Part of a small language model's weights: width 160.
Each number is 200 + 30 x the weight over the matrix's rms, rounded and kept within 0 to 999. Layers, rows and columns count from 0.

# layer 2 MLP up, 512x160, rms 0.11, rows 0-43, columns 0-159
158,177,148,200,220,228,186,222,240,269,190,147,173,184,191,198,218,196,217,247,198,159,190,186,202,212,237,190,224,186,213,200,157,212,221,203,222,232,192,207,167,163,217,155,223,215,207,185,166,256,180,243,201,188,201,206,207,194,239,179,237,173,254,181,200,166,230,223,187,225,169,206,209,184,219,202,158,220,202,235,188,211,135,190,189,148,159,238,200,165,153,167,196,169,208,222,238,163,240,160,181,250,159,247,156,237,181,183,234,199,177,195,192,170,205,222,205,202,165,202,185,184,216,258,184,195,201,186,215,211,178,187,223,216,200,226,203,218,182,191,208,185,178,156,181,245,189,228,214,192,178,248,169,235,238,216,204,241,214,237
210,166,242,193,277,220,240,226,190,177,219,198,209,210,166,168,239,216,176,176,236,231,174,203,207,206,279,202,163,229,229,220,179,84,135,201,193,133,193,138,220,190,213,261,276,243,217,183,179,210,240,186,155,257,170,254,240,212,150,201,153,167,198,173,149,250,286,204,163,160,182,145,209,222,171,240,173,237,198,242,186,227,166,229,191,176,224,253,240,185,184,170,162,181,188,198,259,184,185,194,224,175,189,193,180,185,231,172,225,150,212,157,219,235,214,204,191,154,169,179,225,186,218,212,265,173,245,230,154,172,201,211,179,213,237,199,203,240,181,242,206,211,247,189,213,201,198,234,251,183,268,211,197,201,168,226,235,203,169,207
246,186,164,227,177,256,187,199,178,257,174,197,153,240,184,229,182,146,157,185,210,201,203,203,219,177,195,210,259,203,195,228,231,239,200,195,182,225,236,214,239,157,207,148,222,162,243,168,176,218,172,187,123,204,189,136,164,155,210,174,134,210,189,207,153,186,210,203,209,156,238,216,220,178,186,255,197,160,227,160,228,174,191,238,229,214,206,188,151,211,159,183,249,203,181,135,167,245,191,238,193,183,234,171,239,192,189,217,176,145,194,198,238,197,182,168,201,240,213,217,125,226,211,240,191,217,294,159,200,212,197,192,232,207,249,223,191,199,233,166,193,216,196,151,212,180,236,166,188,221,235,171,180,153,214,220,222,259,216,203
162,242,180,238,238,221,212,217,230,225,219,194,224,200,210,162,162,265,226,209,214,216,172,218,186,202,228,230,174,180,194,216,218,190,241,223,252,159,214,236,211,268,202,216,192,200,221,185,157,185,171,175,216,176,153,220,204,161,164,213,164,201,198,234,214,174,224,206,185,243,226,192,206,183,208,234,163,250,218,152,195,173,179,215,204,244,176,169,137,203,204,234,183,155,236,200,205,178,156,239,222,231,193,195,150,203,172,200,191,185,219,259,199,256,226,246,229,139,173,231,167,224,182,180,244,211,155,158,239,168,193,174,170,219,263,220,240,182,215,185,226,208,222,208,178,141,200,194,213,232,230,177,197,248,211,174,162,177,197,220
214,217,229,247,193,223,164,193,209,184,236,265,190,204,267,204,193,186,219,211,178,243,207,153,242,174,164,191,204,202,161,216,194,223,187,226,145,201,234,264,201,173,217,200,215,206,260,214,171,203,182,208,212,215,241,215,222,243,154,238,166,200,158,213,224,204,184,188,166,145,201,182,185,233,204,220,196,198,204,207,204,195,233,195,230,157,236,206,216,231,209,192,189,206,215,197,200,190,157,185,236,207,191,226,251,247,282,128,211,237,148,168,231,247,175,201,204,200,191,177,176,253,153,190,201,223,166,244,169,156,148,212,220,153,163,202,230,192,191,227,228,213,222,161,210,188,178,192,128,211,202,188,180,186,212,145,138,216,203,183
193,168,199,205,148,220,171,193,160,145,185,193,192,164,122,286,248,278,188,199,182,193,275,204,155,173,226,185,258,191,221,198,242,206,224,247,203,229,153,177,172,151,234,214,215,184,227,227,161,249,233,206,226,186,289,231,177,216,199,247,201,154,203,200,179,227,266,180,247,199,167,171,168,202,198,198,258,164,189,195,213,159,220,234,179,186,247,176,233,101,183,196,180,222,195,251,217,218,255,175,170,186,213,220,234,252,199,162,173,211,205,131,206,203,271,228,206,58,229,102,222,166,187,180,223,147,211,191,197,198,222,229,136,172,230,125,212,157,240,168,256,234,176,156,215,205,183,204,207,187,201,224,109,220,222,187,188,204,179,212
226,237,160,217,186,199,168,183,196,202,221,208,230,213,166,167,194,224,222,196,234,145,229,188,137,199,194,197,204,194,176,140,200,211,181,203,215,225,203,236,198,218,214,177,210,220,165,193,184,236,226,193,188,177,218,234,201,178,220,247,221,193,193,169,177,168,198,193,209,198,212,177,187,234,214,221,152,219,163,218,239,201,194,221,202,173,192,235,198,177,201,197,211,175,267,183,179,207,193,237,163,212,192,196,199,167,210,178,242,178,198,218,239,194,179,224,232,155,220,221,183,195,233,190,174,151,166,196,219,221,161,168,191,209,164,224,201,219,225,140,213,237,251,124,210,186,165,169,197,226,183,218,189,251,259,198,217,225,138,153
216,168,203,212,169,190,290,243,168,233,123,182,193,194,169,277,209,107,201,188,165,242,136,188,159,214,204,252,157,250,198,171,203,212,210,132,186,232,221,204,239,177,197,230,277,199,195,196,187,216,177,201,145,221,210,210,177,189,192,171,206,213,227,177,179,205,179,198,208,184,159,258,179,154,184,100,194,222,185,231,151,164,222,178,180,239,152,200,213,196,188,203,183,156,169,222,199,196,145,213,200,227,213,253,158,170,224,231,169,240,177,200,167,171,199,261,178,197,288,180,161,212,166,172,177,194,206,255,161,226,214,142,227,192,180,145,259,250,242,234,200,233,205,192,227,201,214,253,186,182,240,168,254,220,236,244,204,212,200,220
131,193,158,242,214,219,229,229,197,213,186,226,188,162,166,204,172,216,269,207,212,236,164,190,207,206,232,200,190,205,207,256,199,205,196,196,160,223,240,261,273,229,160,179,277,189,212,204,201,239,205,219,171,155,281,278,172,200,204,190,102,209,222,267,124,185,178,220,185,269,276,162,148,198,214,210,183,253,218,167,140,226,189,205,259,216,158,182,223,192,200,193,177,157,160,133,145,224,225,189,205,202,155,241,210,252,161,206,187,233,200,247,183,226,183,149,203,177,218,257,226,197,217,215,228,166,230,191,140,158,238,217,155,212,221,213,165,195,209,196,186,243,227,206,208,214,200,157,201,174,248,230,198,227,218,185,223,227,193,231
144,268,154,175,228,236,226,240,226,175,192,210,176,164,202,236,184,194,216,160,195,176,197,213,273,189,218,156,184,242,246,190,196,212,186,177,245,210,250,148,207,223,206,182,163,233,179,191,157,229,197,174,257,188,182,215,178,193,182,183,200,174,221,167,256,208,206,181,205,228,241,128,233,161,207,173,140,201,196,209,196,214,190,173,220,239,223,227,205,227,140,186,157,217,223,232,230,211,214,175,189,225,231,209,217,205,207,171,170,162,227,177,214,183,192,168,196,160,211,195,229,205,185,233,266,244,209,203,196,186,135,191,193,193,202,211,201,177,227,167,238,245,201,145,205,187,190,247,201,209,221,193,195,237,177,210,203,270,197,175
249,235,170,218,211,137,234,208,190,274,178,237,167,218,196,201,236,168,191,198,153,206,202,173,184,236,206,193,240,132,211,166,198,222,259,221,220,147,258,253,210,240,197,186,209,200,204,205,194,208,238,176,218,177,215,178,153,224,230,221,228,194,196,190,185,184,184,227,243,189,221,220,192,212,211,229,258,208,236,124,264,160,221,191,210,205,188,211,242,213,179,178,198,157,230,142,162,261,212,181,210,240,242,249,217,234,189,175,212,263,249,127,190,234,241,219,235,201,205,239,173,272,195,211,236,234,253,208,177,232,189,236,212,174,189,190,162,218,242,168,243,225,125,194,228,178,170,209,206,204,197,189,176,188,197,168,210,249,227,208
199,209,251,184,173,243,222,149,223,217,183,220,163,210,175,191,217,171,216,165,246,182,205,174,242,219,186,214,172,163,201,75,251,185,192,197,181,187,289,188,151,204,175,197,223,181,199,236,209,242,266,186,224,201,248,243,232,219,187,209,186,208,239,158,189,169,257,188,211,233,174,186,210,247,221,156,132,161,147,194,192,171,170,238,177,237,226,149,218,169,159,157,216,188,186,202,173,204,197,221,190,228,228,202,165,182,273,185,163,215,156,206,165,192,217,203,253,151,195,238,237,215,266,177,257,202,231,214,195,195,173,167,128,218,211,156,206,231,234,200,215,168,218,172,204,233,171,186,231,245,209,210,291,188,149,197,176,277,136,231
192,169,194,185,215,205,225,177,206,214,201,177,173,161,216,240,160,119,224,216,228,153,208,161,203,166,202,184,161,200,174,258,263,168,171,237,196,172,229,194,223,200,241,209,239,194,180,205,212,247,233,191,182,218,205,236,231,236,231,227,197,197,212,231,244,168,217,253,181,192,214,246,215,183,205,177,175,213,192,191,195,235,189,229,226,221,231,245,210,184,182,184,203,233,150,209,243,211,153,150,149,180,203,217,202,217,140,208,232,184,169,193,193,174,141,211,136,192,170,202,234,211,156,201,210,172,167,193,164,164,215,204,205,244,177,171,301,239,191,183,227,207,132,204,184,206,186,198,214,165,225,243,160,188,152,126,155,189,134,218
202,182,158,187,230,226,159,220,232,192,168,237,190,219,217,206,186,199,167,212,184,228,210,187,188,185,171,211,234,193,211,224,183,177,177,195,214,189,239,211,243,188,217,200,207,222,224,162,208,218,207,179,184,198,231,210,178,207,218,209,195,148,177,185,188,223,196,173,184,189,179,157,227,193,201,193,221,197,171,219,188,168,199,160,172,209,237,193,218,199,227,168,179,138,168,246,177,177,214,231,169,195,189,191,175,181,195,195,128,196,195,196,185,231,230,190,182,176,224,198,160,205,242,168,237,199,204,197,196,213,142,238,185,204,205,160,201,213,176,148,223,240,193,224,196,216,190,180,227,204,188,211,192,230,169,203,233,196,203,169
194,211,191,189,259,170,192,195,203,213,241,227,190,188,179,211,169,199,184,179,217,198,212,187,205,168,218,197,209,178,201,182,214,212,193,238,230,270,226,223,194,147,225,195,198,280,174,132,227,196,220,210,198,237,176,160,244,211,236,204,192,197,179,175,161,152,184,192,250,169,212,198,180,272,257,232,224,217,187,216,185,255,228,219,246,171,227,210,196,181,140,175,159,177,132,146,179,172,172,229,228,174,223,269,204,229,209,178,205,185,217,220,187,168,218,207,195,176,178,183,197,230,200,175,189,210,218,210,191,168,233,184,224,220,201,184,176,198,213,189,205,234,229,189,210,209,185,165,179,181,177,190,152,282,221,176,204,215,168,187
180,197,239,203,200,195,214,201,206,186,218,152,260,204,197,248,191,249,131,204,218,206,200,153,230,206,175,239,242,212,206,163,170,251,158,200,143,169,192,291,209,233,238,186,248,243,150,222,176,248,230,163,168,187,220,179,207,235,153,187,168,235,191,189,178,247,161,217,232,185,172,220,205,233,196,175,195,238,226,234,236,219,217,232,283,151,209,257,228,187,138,214,242,162,162,156,139,155,156,217,232,146,175,169,201,182,170,200,216,207,143,215,152,250,210,216,145,176,214,215,209,172,236,186,231,267,229,220,193,202,213,180,237,177,222,175,175,195,156,261,135,157,204,268,206,182,163,189,180,185,205,152,219,196,149,243,186,165,238,211
203,238,211,186,204,233,180,238,195,264,222,227,208,169,240,157,207,190,205,211,232,185,220,178,208,190,193,135,143,195,177,232,226,253,217,156,216,207,223,151,200,206,216,195,180,224,216,187,179,200,198,188,207,171,191,180,156,149,201,190,255,192,221,195,190,195,183,233,160,212,232,216,203,195,197,238,217,205,206,234,187,190,193,216,217,201,151,198,192,136,217,181,194,220,214,196,161,186,216,198,133,184,237,223,185,196,201,194,256,196,168,156,231,218,126,267,201,179,220,205,217,135,131,153,217,183,226,209,203,155,191,166,179,183,203,214,203,187,225,219,194,208,233,196,205,219,136,170,176,187,184,222,215,224,229,246,204,163,145,196
185,173,215,236,208,130,220,198,193,130,162,239,173,203,124,193,161,218,139,193,213,211,195,238,169,195,212,179,245,154,205,230,189,247,214,221,198,225,223,196,284,183,236,211,213,206,211,192,173,192,148,221,211,229,230,216,186,252,248,186,160,285,195,243,203,228,187,179,207,181,180,196,195,216,142,170,195,218,190,179,232,159,215,176,207,164,154,204,217,178,178,239,176,203,204,181,140,197,221,166,223,225,209,173,149,210,148,169,232,162,178,198,191,223,178,222,214,206,222,199,221,172,198,183,248,222,146,178,243,272,172,155,196,172,220,223,191,224,257,204,163,232,165,146,185,248,196,194,247,198,199,239,233,214,157,209,232,193,170,175
240,203,160,197,204,213,173,168,242,239,187,187,197,199,152,191,226,216,155,208,174,132,180,240,198,174,239,217,232,188,202,266,205,171,193,230,180,186,220,214,178,202,135,226,242,271,185,181,269,271,202,227,225,230,201,194,251,166,187,204,218,224,178,250,138,189,213,183,195,235,196,165,214,213,244,199,246,234,201,252,218,159,176,190,147,214,182,211,230,190,190,214,215,156,205,135,249,193,207,235,202,210,235,182,198,196,189,172,184,163,195,206,154,187,243,162,162,124,178,209,218,234,148,255,183,227,177,159,230,230,208,190,231,185,235,202,230,252,202,221,207,235,177,140,188,265,204,211,233,240,204,192,178,158,212,207,196,256,208,198
189,171,210,252,231,260,229,246,203,191,180,178,215,226,220,231,183,184,185,226,185,189,215,213,210,185,194,116,199,209,196,204,193,219,269,199,201,179,175,215,222,182,221,194,174,188,248,175,209,213,206,262,215,191,212,209,237,263,153,157,98,244,157,159,218,215,154,209,209,216,215,167,221,144,243,123,216,183,227,192,125,184,194,202,211,209,192,267,185,226,175,217,188,155,197,178,249,158,179,123,230,187,238,193,261,250,137,227,219,206,209,250,190,217,167,221,174,277,179,181,214,175,167,152,186,191,217,227,186,206,210,135,207,217,212,244,202,213,216,219,168,203,150,284,177,155,156,186,141,185,209,175,223,243,159,191,180,239,169,202
184,186,189,199,186,252,212,209,233,158,198,212,170,179,238,200,180,241,186,217,192,173,213,227,195,154,198,211,182,207,154,225,226,225,231,217,211,184,139,226,203,225,175,192,149,215,201,181,202,205,223,152,234,184,242,159,158,246,188,229,169,182,183,199,228,195,122,199,223,194,186,192,189,205,248,177,190,196,180,198,222,185,164,192,170,188,224,197,208,168,200,204,210,231,192,200,185,241,194,242,148,215,214,222,233,261,152,169,223,161,226,218,235,193,164,267,180,187,200,212,204,185,145,262,221,187,206,191,200,196,193,165,206,216,219,219,212,238,209,178,205,195,150,221,203,213,182,248,179,184,172,244,244,192,209,154,183,238,192,232
195,223,254,223,166,181,215,213,224,225,155,200,192,195,179,230,234,219,203,174,224,192,150,158,195,248,160,167,239,256,203,236,185,237,229,178,222,179,205,177,250,150,178,186,181,198,193,206,169,179,167,197,151,189,182,287,192,170,179,280,107,211,269,207,211,221,193,170,239,172,216,206,228,206,205,192,190,207,162,230,201,197,184,271,193,265,237,191,181,227,199,160,181,156,162,172,241,232,179,163,203,232,195,174,206,216,175,170,213,208,230,214,165,195,223,190,160,232,222,180,158,225,258,269,188,192,212,141,201,181,172,177,164,257,202,217,191,180,220,171,190,166,186,187,167,192,175,241,194,170,264,213,228,205,172,189,258,176,241,223
167,169,212,168,195,211,176,196,241,249,101,165,159,223,234,197,215,242,158,124,240,178,211,212,199,188,168,225,194,257,192,129,199,163,214,227,230,208,199,136,228,216,157,223,243,230,235,219,174,228,194,195,190,243,162,158,140,199,185,269,181,223,176,174,182,185,169,217,221,241,162,256,237,224,178,177,195,210,186,209,103,201,180,183,185,212,214,162,197,215,180,144,177,211,177,193,176,183,233,220,198,249,206,222,215,221,178,178,205,201,126,157,237,197,228,204,164,98,167,192,214,216,182,207,181,192,194,192,184,172,213,258,207,190,214,140,172,245,190,179,198,154,191,206,205,193,213,213,211,234,206,138,213,177,202,223,208,231,175,160
143,248,267,214,195,286,202,229,255,181,204,223,192,166,154,213,210,154,170,240,226,216,165,167,222,176,198,152,180,212,204,205,176,219,264,191,185,253,174,228,233,206,242,151,202,207,191,215,161,216,175,217,161,197,177,251,152,220,226,187,204,138,199,214,172,188,217,218,170,271,176,196,187,183,192,189,236,136,223,217,208,203,158,238,159,168,207,179,189,203,167,199,236,250,180,193,258,201,179,267,203,173,193,180,224,168,184,186,204,208,197,179,244,229,205,231,183,167,196,244,210,196,183,209,175,210,237,199,177,126,218,194,201,198,176,171,210,238,231,164,202,221,188,155,223,116,243,162,190,224,210,229,178,155,199,172,205,217,203,196
185,186,196,222,191,257,192,217,189,178,174,191,209,224,232,228,167,265,219,241,226,187,186,197,222,259,214,223,213,183,140,159,193,196,168,185,215,174,197,159,224,183,248,158,189,198,241,205,165,209,178,151,195,221,245,178,238,226,211,232,167,208,206,182,210,215,197,156,216,269,182,196,179,191,186,227,178,170,179,154,254,251,255,182,147,187,226,191,211,182,231,219,216,172,207,243,178,204,177,211,232,148,196,238,190,215,220,141,243,170,176,193,168,233,191,156,204,238,229,229,213,132,202,196,219,138,182,184,191,150,231,165,186,234,184,185,214,204,152,180,243,177,199,243,175,165,234,238,193,224,248,170,201,188,204,176,219,148,161,241
176,211,159,170,193,233,149,182,240,184,211,172,227,148,149,233,192,205,225,201,175,200,181,222,205,216,214,185,210,193,186,156,178,196,210,165,203,216,215,190,192,106,169,236,266,156,184,167,254,181,230,202,202,183,286,138,215,213,178,237,193,199,196,257,130,222,203,181,209,179,232,198,195,161,261,231,196,212,221,206,196,191,181,238,176,190,180,192,212,217,189,164,220,175,225,154,250,149,186,184,220,208,213,167,160,213,237,188,227,245,188,244,186,218,295,185,155,200,124,157,236,178,175,154,183,145,186,182,186,171,153,183,221,222,215,193,219,196,174,219,228,254,193,174,206,133,198,196,198,185,153,202,179,206,212,176,225,211,178,227
187,226,191,176,224,197,208,247,179,171,253,182,274,220,212,241,154,227,179,200,206,245,209,175,215,197,183,151,164,224,184,203,175,228,184,213,181,226,225,179,180,223,206,190,264,201,144,220,243,191,175,237,203,199,148,263,184,221,199,213,162,168,248,227,210,202,207,218,200,234,252,197,222,228,169,214,207,171,142,183,204,213,218,173,173,246,168,190,167,218,194,193,218,187,229,208,214,215,242,204,181,235,214,221,193,171,176,194,205,216,184,174,187,199,219,206,191,173,193,179,188,222,190,224,179,162,218,208,176,205,165,179,219,173,159,234,194,191,203,210,168,177,209,157,220,246,197,172,214,247,186,232,223,194,166,231,208,195,180,171
202,200,149,223,260,195,219,214,212,150,207,222,210,204,196,192,203,204,230,220,179,181,208,191,211,164,170,229,204,243,299,181,249,135,191,160,208,192,229,197,190,155,212,179,256,177,188,189,223,212,215,216,241,189,254,228,193,174,205,192,212,241,185,203,207,233,143,190,182,231,219,187,195,200,188,227,182,196,233,216,244,175,212,183,246,216,200,166,257,203,135,181,193,130,243,190,201,221,180,235,170,193,229,271,218,257,176,190,205,207,192,197,254,200,155,233,140,188,171,194,236,243,155,182,219,268,234,182,221,201,156,223,219,222,205,179,170,204,232,226,132,183,201,90,200,200,265,208,206,207,187,206,181,255,200,234,185,234,199,225
175,192,182,184,192,182,216,203,271,165,224,212,192,182,207,181,177,246,214,198,178,180,243,187,216,216,175,207,190,226,244,228,194,185,217,169,194,196,203,205,188,176,171,123,197,232,168,217,165,178,166,185,175,219,247,194,187,213,193,230,196,224,149,166,195,180,158,233,171,178,133,228,173,200,185,179,205,222,218,192,202,233,127,233,181,267,152,166,163,162,145,185,192,163,156,130,167,287,215,173,202,244,235,185,219,174,221,168,231,181,145,185,168,197,186,252,204,226,249,180,209,167,249,179,138,199,269,145,166,178,192,223,183,152,240,192,198,223,200,206,183,162,259,195,189,134,161,148,219,141,165,152,204,187,175,223,162,189,205,162
121,181,160,195,213,235,246,210,217,216,189,138,218,244,136,149,186,199,216,196,208,215,149,259,173,190,208,241,179,192,179,215,216,237,215,197,233,265,164,179,221,210,217,169,154,193,173,183,181,222,205,164,268,215,169,212,238,189,219,171,207,219,186,183,210,229,210,178,185,199,176,192,236,186,189,189,183,158,233,158,203,217,162,263,218,162,221,208,193,164,220,154,238,184,205,170,217,130,241,236,184,235,244,181,121,213,228,227,237,191,199,253,188,219,149,196,208,229,193,170,220,197,228,166,206,210,201,217,201,219,205,221,204,231,218,196,239,183,212,203,198,202,135,188,233,193,228,219,205,212,179,225,151,193,215,213,132,244,161,239
163,219,206,217,224,193,263,238,231,179,229,143,236,257,217,225,223,184,188,162,181,195,205,180,186,184,253,198,172,206,218,172,245,207,212,171,160,232,190,166,213,232,209,156,207,218,181,201,166,186,163,179,223,165,205,205,240,222,185,203,242,181,216,186,199,215,183,211,196,153,154,214,186,217,294,217,197,246,184,196,176,215,157,236,237,180,242,199,222,204,158,191,163,200,212,198,172,135,177,182,208,181,196,189,175,188,161,154,192,227,130,167,183,215,143,226,172,234,146,196,212,186,223,211,254,163,237,173,179,229,211,206,180,231,159,185,152,218,180,157,223,220,194,251,220,213,244,167,210,244,123,155,153,190,152,245,161,166,167,136
190,172,180,217,230,198,237,210,171,143,211,158,182,220,179,229,210,192,207,220,201,160,223,230,189,206,202,230,199,180,144,196,197,169,230,216,190,213,163,224,255,214,176,219,206,185,244,168,199,147,159,170,176,190,224,175,173,156,167,199,190,167,186,188,219,140,235,192,209,202,174,238,162,182,209,216,214,211,229,156,187,203,235,235,139,189,171,230,216,179,179,181,144,181,262,237,196,206,242,228,192,210,211,196,202,233,218,223,252,196,238,205,155,214,173,192,164,190,207,208,202,235,219,189,205,238,189,165,135,194,187,198,188,244,234,179,178,189,231,163,211,270,197,179,180,164,190,212,210,188,210,229,151,231,198,203,199,211,216,205
226,214,204,184,280,227,191,198,201,185,162,217,204,199,195,202,252,239,213,154,144,172,216,174,201,220,191,216,229,205,202,209,239,160,223,199,175,183,201,240,176,189,192,197,222,227,236,173,213,215,209,173,210,212,210,170,129,188,215,189,242,225,209,229,179,215,177,166,216,184,143,183,157,293,215,179,194,231,184,241,231,182,173,209,180,222,246,149,190,171,187,151,225,200,200,241,183,184,242,209,135,166,176,220,182,220,132,149,182,157,186,207,129,152,185,249,171,165,153,175,226,191,223,195,215,177,199,163,118,224,170,219,188,211,196,154,196,187,232,166,254,214,210,195,185,214,159,191,216,220,114,234,221,190,193,241,185,224,240,214
188,228,182,241,186,189,171,137,205,209,237,188,257,202,225,239,189,189,224,152,235,253,227,235,172,136,209,202,185,202,191,221,220,185,129,213,238,204,196,165,251,201,154,177,198,182,216,218,197,246,219,216,197,157,135,152,228,186,253,230,203,199,189,222,160,207,205,208,149,152,216,135,188,203,176,177,241,207,205,200,210,190,256,197,183,228,167,176,213,171,161,198,182,216,230,172,271,232,197,203,149,156,205,176,248,178,219,170,233,179,186,189,268,194,212,222,221,183,270,204,189,123,225,196,236,218,185,194,173,248,200,178,182,247,196,169,167,213,196,240,192,211,197,149,159,200,187,212,182,213,240,204,229,179,264,236,193,217,165,220
169,216,170,223,188,210,202,186,217,214,210,169,202,227,217,224,189,180,156,283,197,204,241,217,209,165,160,203,216,192,235,247,188,185,215,186,225,191,179,174,177,205,208,228,247,258,207,193,193,251,212,200,222,180,213,212,179,205,193,215,212,202,197,185,169,206,203,198,201,166,208,245,175,195,252,211,185,229,210,244,251,207,250,173,206,200,182,240,166,237,261,164,223,212,184,221,165,232,242,234,179,234,194,209,194,205,221,177,198,144,140,215,169,213,234,193,193,159,203,182,192,206,227,230,222,216,221,194,227,196,166,245,189,232,198,271,153,200,234,145,184,220,175,205,227,244,210,216,175,216,233,119,159,189,163,214,209,226,158,179
156,213,229,261,187,269,214,204,174,155,184,236,212,186,234,196,229,221,228,186,179,218,220,197,194,216,213,190,235,149,158,158,194,213,192,162,200,218,169,197,190,191,190,182,229,274,224,199,254,205,188,240,227,237,203,207,200,226,214,216,142,195,261,250,199,243,166,210,174,205,203,233,156,216,229,170,194,190,119,221,141,189,187,182,142,187,200,233,211,168,163,244,207,184,188,167,170,246,198,186,207,169,179,192,201,168,170,177,171,171,179,229,238,198,238,180,174,140,186,167,189,215,213,202,193,186,203,202,166,188,204,224,180,216,220,188,272,193,210,171,216,245,181,193,266,209,191,219,204,139,170,208,223,210,180,137,214,155,175,210
189,193,236,223,202,178,158,253,209,230,143,173,223,182,210,221,231,217,221,166,178,193,192,221,214,198,201,235,179,183,177,186,235,223,191,230,177,223,201,204,188,186,225,125,236,198,181,167,213,233,224,161,213,206,252,155,193,206,181,251,200,207,175,147,143,199,249,219,213,213,190,192,222,204,193,220,226,146,201,204,173,211,218,261,197,227,193,167,219,146,215,200,274,166,181,166,224,210,190,192,194,188,248,186,183,198,156,206,211,184,172,241,237,207,201,163,183,221,183,207,154,208,246,213,231,242,179,180,242,218,192,196,206,209,202,152,187,128,168,224,239,193,202,171,231,258,156,195,159,184,233,200,199,194,203,168,215,229,165,160
219,235,185,178,279,186,191,212,240,178,247,191,242,139,243,173,245,177,214,177,179,169,226,174,200,148,240,159,224,199,242,203,186,187,253,274,200,251,230,169,150,188,220,200,223,245,235,202,179,190,197,169,186,214,185,214,201,240,191,173,235,220,230,174,208,183,198,230,160,237,256,230,215,171,209,191,252,246,183,190,210,206,175,169,207,164,215,245,191,225,212,176,186,211,199,165,197,187,172,220,178,210,228,261,203,151,158,210,172,171,190,181,212,167,173,190,175,272,179,252,226,198,229,161,186,157,204,206,173,192,192,210,169,192,182,169,229,162,180,248,212,211,207,138,194,151,173,245,180,114,206,180,223,175,166,182,171,193,195,205
211,197,191,198,198,231,202,218,222,228,220,229,166,165,218,201,203,225,200,223,220,181,230,214,235,222,175,176,145,223,128,138,193,176,203,207,220,195,241,234,257,143,217,230,200,159,215,221,206,215,199,223,235,165,197,168,226,143,208,196,196,254,221,188,170,264,172,144,176,179,220,201,222,210,188,206,201,238,166,179,151,142,212,185,177,174,212,209,186,195,175,179,201,180,241,212,189,193,169,241,186,227,203,214,157,205,209,192,223,220,177,230,235,231,209,190,178,119,190,189,242,225,157,169,135,198,208,233,189,199,205,206,114,203,218,157,198,225,208,226,205,130,221,146,190,196,193,227,194,214,160,230,219,169,203,195,206,190,191,179
236,211,199,189,240,205,206,249,169,162,292,148,196,175,207,197,231,209,175,196,146,245,158,169,178,239,167,258,196,175,191,218,203,208,213,180,197,139,189,150,191,229,217,194,190,201,129,193,229,198,228,180,260,212,233,204,235,234,252,198,213,222,218,207,198,203,226,142,196,197,196,184,215,220,178,236,186,187,245,168,255,208,211,191,272,176,179,183,212,169,140,199,192,182,195,250,199,158,224,197,166,241,207,207,244,215,231,164,134,232,205,251,179,220,205,225,190,203,200,277,231,224,242,229,205,178,156,208,217,179,181,160,267,224,233,181,163,196,227,197,225,157,225,214,240,226,178,236,239,239,145,224,215,219,191,288,196,182,178,245
134,256,130,169,147,170,181,236,186,223,184,155,193,194,170,198,199,213,194,205,167,216,149,193,228,187,130,219,266,199,132,249,157,174,164,223,198,204,200,160,235,246,164,158,230,266,210,194,229,205,222,144,202,232,213,276,151,195,235,203,210,226,183,172,168,219,238,216,200,218,198,209,216,201,175,176,295,175,179,211,156,200,196,184,203,232,182,203,197,130,203,239,228,229,169,172,233,158,236,217,211,205,185,135,232,219,215,167,217,153,173,237,167,189,209,211,146,233,183,262,216,175,235,226,205,196,206,178,193,161,230,132,217,233,185,203,141,222,176,201,180,143,166,178,234,223,208,203,191,198,156,256,182,149,190,220,157,215,201,211
181,231,180,175,240,240,205,225,215,191,236,232,212,209,208,188,166,210,162,219,203,131,174,166,204,172,214,214,175,178,169,150,196,219,197,186,204,182,191,210,204,205,163,197,210,249,269,235,183,174,203,159,185,193,253,160,248,169,265,205,182,203,254,222,226,212,164,206,204,194,213,188,141,200,210,218,202,220,227,194,199,165,219,194,200,181,246,187,161,185,179,197,242,206,181,190,194,204,229,212,203,222,144,231,212,215,192,227,162,191,307,219,225,262,215,170,114,263,182,211,199,201,212,202,197,204,257,210,206,143,243,226,276,189,182,236,258,182,161,194,143,161,185,143,214,132,141,175,199,246,137,197,198,193,181,226,201,229,194,260
226,183,241,178,223,245,159,201,258,228,220,208,205,257,198,250,216,167,214,171,164,187,174,229,183,126,215,184,220,148,240,224,194,211,162,232,222,190,222,256,221,207,220,228,179,171,223,168,188,167,209,219,264,195,252,185,167,220,197,159,192,228,210,226,184,232,201,194,235,210,211,246,197,186,196,186,252,155,206,137,194,260,220,214,200,167,237,230,143,212,248,215,242,246,208,195,206,176,207,205,174,238,191,208,188,213,219,155,205,199,151,281,158,217,190,232,202,218,201,247,146,209,239,204,180,227,232,217,199,207,229,201,259,228,159,196,217,204,200,210,217,247,237,198,213,169,246,198,211,220,202,260,222,175,229,229,147,234,223,227
109,181,205,211,209,170,191,290,213,197,168,114,205,259,226,204,220,213,159,222,270,122,211,209,191,171,114,216,192,159,151,253,150,206,245,182,218,200,195,243,169,231,185,202,246,232,183,171,234,213,197,223,250,180,182,217,160,207,200,140,118,244,257,181,176,148,137,186,210,178,185,181,221,196,220,125,198,188,215,145,185,187,188,160,245,230,220,222,179,197,215,164,232,210,220,273,208,201,113,265,194,178,273,238,222,199,207,204,237,246,226,205,266,247,216,230,173,208,191,188,207,191,221,214,153,203,216,147,233,178,161,142,254,234,145,140,210,217,260,166,280,237,159,202,215,185,179,189,156,181,169,214,178,163,164,217,228,186,192,233